From a checkpoint of a small transformer trained on Wikipedia: 6 heads of 32, MLP 384 tanh GELU.
Each number is 128 + 32 x the weight over the matrix's rms, rounded and kept within 0 to 255. Layers, rows and columns count from 0. Numbers have three digits each.

# layer 3 MLP down (transposed), 384x128, rms 0.555, rows 13-62, columns 64-127
102177135108167089147069151148090109116059081155183187143123146136106116155182188149181095101137162087125121174135091113149097110120169106169133102175165112132181116137124183137127122062100125
172138124120154120100103197116135100118182104087136111117150133152093122125121122044130101151107159156090087138040143142067113101165095132175111148060158196139146170071089095171079128122144142
172173087134158103138133074150130107120102166163121111134137151140115134121135094107140174044169130143159096092123148135170142127151114111146142093087044095065162172135124141105128142212192126
154174125126139110151106077127136109082164140163149154124102103145106138139149172144075117091102120144088150039131132078113088167103097105170140174100124115141090143102122092164126222126140088
118104115210125134129157174136147138159147051134125157125071111149067089102111192137179162174142137079115202125108168145153139169111105134120189120144170123175099114175112103148138089141166169
130110147135090096160100164077091156087092168143116151125131159190101186091146132173187144179152077150088119135086164120089130190171115064093138119092119151108172185147118120124150182113141109
162125143124138146081103150104162118129120124129110108105109112133136120057152124186113150089118156090104076137108065063109110114153156155145110127118173140126183121095155170136159111169131136
092122132102136161084137137179104082162149149105119119176097130140135129105148117120153136136138153103073163151135139090177136099082183159160138081124163104174142112111106094161137141124086095
082128184137128121094194063101072121126141151105121172134130107113111129137132054079143061154095208116131140122065143110108134140111179109170100168134131112085140142114187146154143157167142141
110073141196064188066150111086000141160087151137106096128154048149216117101160163090196087126092202150171125073135152130107089073115145122140121148169174143088140167186088106130107186202159167
132167090070162143154166103124127115153150113136155142093165113131108121115147161194144122139070143051112125145102141145116100156135054132152096103158112139135124157156131157138161124140152150
149154136103114155159160169138181154070139105118049090083162102214109115158168082096153138078156157169092132128140068139165146078113084036067121165128117095064160128137135107172148153119100076
153141113107102112092127116126122125105083122109114120119090131143128123161137088119117172152110086094116141117136127142155115166157113093084166145107109131141147166109116166194169105115094126
122127114088124129136177107148128161110078153193104137121163124117117133105139128113127175126116195149161106103065126126109117121151104148109177181171109151117157123117131188109137110144160144
132089162106182131137195116125111107157133134065124126171120078119100130147108119151146145144163134076143146170130152108092127113091128121100102117132139119137127098110162109061150131123136142
122096119107170084124087135081107113132182110107189088116151149108121138128150159101095097134118136139106151160099144106141113144096108132199121103129145207104129099109092142134155117128120122
089091136172147085178145127116185105152166112107111135165124141116150119141104103143133077137161149109133143124120139148167158122128148075121150120131105168084145142133096118160138127081094112
141142158112219168075126132128206116189126150120152120064123118107153120158114119160084134085147055085115106094090124043094100146144090155138141193089084105174091107138147147110159108115109120
119144140084102115082109164136058103091156130124199148125137078153166142094173124123135106138127123117143139074128119106097084134115119156100107101056126149183118142114106111159138099191115130
180082113166161112158127159133165132122074121157139110084114082097117129150121125160161091153127170067142143163161150103115159170118130139155101032096154146116144046134147106114194133142129117
142097156154097178132070128047111136124150121153171145082129117107171110094089071125119124144151193148106123117135141126121097172136155144106112097138129128129091157107133109133048110162133140
127105108116093173084100082084149150148112070145126124104134137127127112099068101128102093170132149176164126158142179136106098135119041132087115149068074146094105162143129171109135144183186068
154118155112085077139141148116118122077169195090099094127074158139076122122140144143137133142143118137095093165163130123141100149163135130129122101161147123126154100120158073176113135129109129
140101122140161194119147137109132091126131109174150171127094105126105104123109119132142164155146106113121157120165133139105125131128160143116146165123118136132123116114138122093123127115091084
125140150117158135140074112105104124161124111141139151124103196153186107163114135181151182125109128111114187139154111070074151159133110071089136090109097156099215083121153162184172111085135128
142093164174173144093116162155141106103101106056189095161169225083128133168127131085053102023140050119128123144093147147146080066137182140115146210087168078154179090079163112175142156109049090
158144096131099081133107107110110133111107118104064141113135176151108098084150158114084143110106152169121122077092126118175137128111126105187169116132094105130102110140119139118145120121120112
131130129146106165149130180142185151078094113148199204175100102168117121102153138095164141145138119151113102167132158092142141103165107088147117181076150179139081147164102118116111151068140105
100159143097111150110127106156155118133193097178146185148132127072120133140114133122183122096135181133120097082096137157174146100117107080092115160172137158148147145092147195138169065134159127
143100108116149128194130150094092153096164142160151143155142153126114127078122164087180167149100099109140090175108119121148151126103068104156117147147152140170120165126116118109086127079129127
120137081175152173113138119153141143079171107102092131169117122108100092112125159141069151144101160148118077097107104146144106127125083149189148166139118141092165094110167134156115141126122159
124164188121101085134160122075067166168157127105158144193114118143162140054124135146036116129139155091134106078169084120118126133136130152072161115105167155150169072087084084116146115154107175
115163172130177096120111124181068174145027132147125185071096150160160202089116114119125125105146113134117119187169122109099103168157109091116101180152140164044160137099126142094137130188139214
123147170126131139133166068171082129109110118159174124078175098111127153133110160145051142168134145021122127133122139079086167148127113180086065109190105147122128089194121156164094083113180147
153076207145161172102162159093061143121184086145153135128118129107098095124198110142082148187093088074137139131118054123111079130131110119111097125110139163132085147131116130146170195152142120
044210072159229121113046137202007076126182086086091125149143170088169098148153119109210201074199163062179148097081034091132136136079039165154168118174181147197149154189110160100091176083116101
145131124147120105206132083131186152144147171144170149138140161140137109094127104132123117110163129072169138121155088111116141156134121112136120159109156113133139107099166088098137123170140102
103131128151071185102177085090100110107117139091084126169103074113135129116096150147097124112124073105166131115099170111127144154141138124104154148126093114088126064142130197167131119138101136
140171112196128127125164128121114152065125112125110145106139137111125084143067128112120125144091117089109135082153089109164149127169091170147143125154147118192110164116102188119178165094116117
153093168133134130086154171086069103143127143128044159138057143136119096131040132144065156186227091082113175157156120070130144086116124159143129164165075061103121128127087154141187114117066104
149163142106148109170071099100159123125113096112102097176119098097141113154053130182181111130177121151125107109139091112162157130134210168076143069131102154134111081107164135109110148130127153
134133133121193119139150114165111139160113123069131141190188093132057150139115089137182114160112081101142148109164155134099182074140165130135131127107128110108169094101118106146142104179183128
121085161152083073108162144128100156115185109147116126091152102078126109119138076125158112196138150093118169110095048097107042113122071131103138175086142150126106087170120133207065158092103085
145131115157140138147137109155108120130149119109148135114089104144143102107135159144149144127147134128125140140138166108126149148163085122133108148139122106116154169119161125142137122146150110
133158101123109117083109193126098105131081154142102141119127158148105157160072130123123144082139194081175066129119143137154148135124087118087110115136154112118160128109121099066136106134106177
140123131133131109169157182086086129104135085100175109085137092117113212187121097092182117113117062159124120125131185130094107120127090111087085095139124189138138084061160177142169157077157146
084094106070132076076111119152250119174134114157203197083111111116108101131108108152130058194123150148097055085192054122080114226088212118139065133109131102055161149126153154087134141138079080
111113120095161138108112118114107123111108099138168097113111142170150104153136162130154153150118151111102139119121162125114109103151108135112137053113111151161104132136141158118150124180098133
162188125162160063171145171144096106130113153121113128158107211098091089153158144155096074077122057188144026185034050111076098106096131121100180130102137153095253021120128178070099162110163133
128156161126128118111131155160092121141128115144134107145141114093141139124093189134145129125162125132120121135115116142082104106129139106130112128120140120081179100177101157153155108127100120
# layer 3 MLP up, 384x128, rms 0.217, rows 14-63, columns 64-127
105057164154098031040132123165124142176103092144109155151119122113122124075139084154180110095173143112124164130083122149116160096117124130132118094116167147157151116106165172089142150130180091
120078122129132131100133098128155133121137115147158201132111147122149152143159175159178126124114141155136129140114126107091064076126065110110158102072125101095136127089130175079173171156193153
152166128138176162103085108105172108136155134128164067102099136107112184115141155155143095115143044137045137116138137068130149176090205117172166142136106145150196102120143089125235146064188143
117065112152123141124138195151174093102148091164061128119101148181087069152097146132106137140138151148119119159111104244102143144109126130145195172132085117162162097098115147095127077058149130
096081166106077154127089143130067192104173103130124125119132117154144175115136155093137127121124076073155138074093133096096087071093113132184110138167118096099202136147047112105128117179156134
140130172113163142110095141178122174119132094126086133106101172089122153193125093104075169078152188126129143127132196105139086131116159117121101084202080169092176219087062100164125122114110134
162082114141085199092153128083121099097098149148110190096118122102158135135126104109175137196101097180164109179135109173128102131200158160151130165124120129160158135151165142193168097103129117
171058180128136167164121104152125150122164143129150086130145062132172124164132127160161149104152111132127140181163133163175181132141046161141092132209151131131112119104138079123136083080124139
190150140141117148105077046080098149171101125137136167094121124144124106100115119219146114127053117152168072118165181146146081154124067085147058083157203169143136137160137149051167255067092106
164157132123122163173063115157174151134150111176167142133123117155057073141113162147115074070070106139152066114129141147123171084137034081144098116154165131148126100173085103092129126175065171
111165094172102192107118073082173127097142105116188160153151106153167084105114172101065071160146102081127166139105145098206146149101103113123078177179162211182156136131135074128129090126108115
125155116142149170171132060120155158122180102104124131151171079095136125119146069138135156101104153164091140109144120076117069111144131182106079094139133105113135163093160129088143160069153120
119121132173153132128116129107179130072140101085097175156147089101096109111180166147159114076160096100107125100188111132158058183112155132130091110139160139142121088140136122116148172143103131
127117090137122074095147171110138145100119096155130134116119103148171159144115140094094134143102137143092107118113142168115134143163114103088132159186138134140120122123096153094186140153164162
185134131186094141139142121087108091127109149186126137113111117141076128181107040119156121126090139116171116127115072125117157098173151143133108116094106136165159129169125131125154075089119143
149138132118113184074127127140056111104098167156106096168141044045060139108154144127120195146127101149194089120129113106112126109140142129080110118096116172185123124143171116110150168117063167
137137148156084110094147180123142164139085187141121138152164176076135157148113147139074128181181121087096070163137191096171164115096140104125124105128130129146154099058095038140218101103153115
133141127144127144162083092150128102099163077100151107128148166098105150085142194140073142152139104126188147137122089148128128077126107142093131218128148130117155142165188129082123154127172135
083148104118103138079120127147095220146118112119073130141126073065109130097139145102170132119070084142130147151079106109167139099134170167131141159128138130144120131099130151124139194179142104
111135191140159141126167119156160129168080120089123109095121080115090125105161107108101084139059118162148162185096115119119149100104132174098083090130123164124114090149127157103137214145120184
159128108144172084091123169107074128174197117105091069119085133104106098102155111122147130119151117160126093153181105107141110090138137169165148118076107118189155119149175140154204138106135080
120132147126207134117116102132146142124103115134131110109119101042166117211098207113115115100120174141085143119090087115114157186073124116123095113127147124093134138135145136094148138105128132
140075115149086033119110108132125159084139151104173116126114091146136168148113119146139118129178125137168117157089161110157119106129068076161169122094100114105089161126128130145160156150073140
096168121135136204091103117133166112086176059144115163129183148147142171212159121107085146133054148140098162133155182088120071123116097191056111142139156144160092165121140102161173080139147153
122109164201128142153148148137113147120148165122163137114131134115146110110128086103092135124058115167172128146128147146163086135116156123130090133096121138065108113081112095089154134123128109
125145139167130177151107134127134163160165122131162170152146153175113113182106098078172161141128132123078078105055169096165127141129104063138141103123158143131093126156124145083145111138142152
120163075154127082107184093114191125157137080185121092107122144151112149153128116073152103101120160115150129115115083127102127107107115106149146177129125108134112133161101159110145145077193183
072101116100079120120169084139064098149116123078201184122094160154101156142156134119139116081154101094138082129138113155148140105091125126125125105146152127091188161028095103099099113109122155
110139162161105124158129097155077151128159147132152175133103112073085093138133179081181076180107103130131085158148079094156191141108094113174155118169158089123206123102118100107154063121130136
115134116128109109145157151098135126133093161151106099089128075124145100160098156136081104152096144088108069146089106215121155120170137101137129122168081124114140103097158133136100128141099110
146095175132131122131089141152174056107146143083245134157140156177149130135141149141129125085117123087076126160133152093112112122126102145187111173124084146130104124128128167121081074130142115
147110097141208145153171095217113128113090185114066123115157129067155126160092171142108099156075086113101089129148087160147045140214171156121144161131190129129104158156154127214077145143173181
101158108102128146128167168094154123092094146197121119121102146110166071165128167104129107134074080148138121137054112145118131137091122121145128149153088098068108190119119167084179114067049097
127147145151118089135118127125151131122144197134163064204181122193139157139099155116113123102122070116138147104121186120169135132181148123140128170218119110115048119111144138147136098121172161
160113105168165130143064121128009083071238135127124121140171160110186112089156142126096134108130148131146098107143117103049135085116143162137138167174190134165135138172134166105094126110121078
027154098113121159147098183028134240113116128138139146120124125093073149152162140146092106090126139186106103118141130182141138116092139134131118131110157137160140049097158099054130146154145168
130113103131158111128133144094110093106236154134138126108096140180154098106138111131135149127110136156071160103142085084141090104132105147152166144105094137190085148160140112115108099119147117
060134119122160108165141142117099150098109147146134156088120144189138110162111150129101120053096164164099152105114101137116121124126090165083127156101091094204098123115120099118142138155133119
151125080170114122102154080107145134140117162123116169092130138142136111135152171112099041092101134127150126178129096136088093132120126162058085131106152123171152140174175204104119151150105240
122134104152085123124137111140118166094120109106133176171109158148172159125151172082117118093108084034167124106153128096125134118098000127133133159136149129128176089116158107181147144077085132
125149141105110132160143135089078175152115040186196148108126102135111130118167091163156112157169148144162104124120133103107095111097154125115093093131141151129124116090086121099124184085072117
154123161145169166140089170122205112122095151167092132065125115162089155139086155161093138105094113095108120107104133091203073154085132132138144128176123084153151114154123146077097081107136084
129116149146108123126120097189109120218122158110142097137106124121085109141101114151119110153094114111136116170164101140110140112111168094097146141111169145136167134097129122167136125127101107
181185102138132138138099128147119201173085149164144104125120129094116114156129137086088137142096137156136124124071148114113125148111113139115109121110103088186152153094123164145140128041154123
095139131167112147189107150144141105158166145123205153120109146157134146104064138144137131135098023154116130126091108106147075142191135157178127113181124132067165096123167138115164100155094152
152116129136174145120117076109131124130141131149112118154213162085154126112105159106140164132109100133159108121133168131100144108105164092158128138148113134159125091111069088110110132123132143
133130149118159156171102097150166111096093123161149154130103200148130121172179173180132103102116091131097169089127103197142159117092176093178117153104090040141132145099111154049154088128136110
165084130137124177180063131131198135070081103098170078115108106143132068161115134151103231136101089147057178105169102160254108121225166127201118138134132142120076165057091105131104147160058136
166125147130201072153105092084149157139143118141123141126125163087152119115095111077118123133095134155187161153109114117150123123122040125147123137168115177079119099098147172100089091097137172
169134109167138097145144125144152101107126113160099118147096087165130124098140150107114133103102105058202127144172127143130132091156048172146175163130113064102128121171147114114106100093081093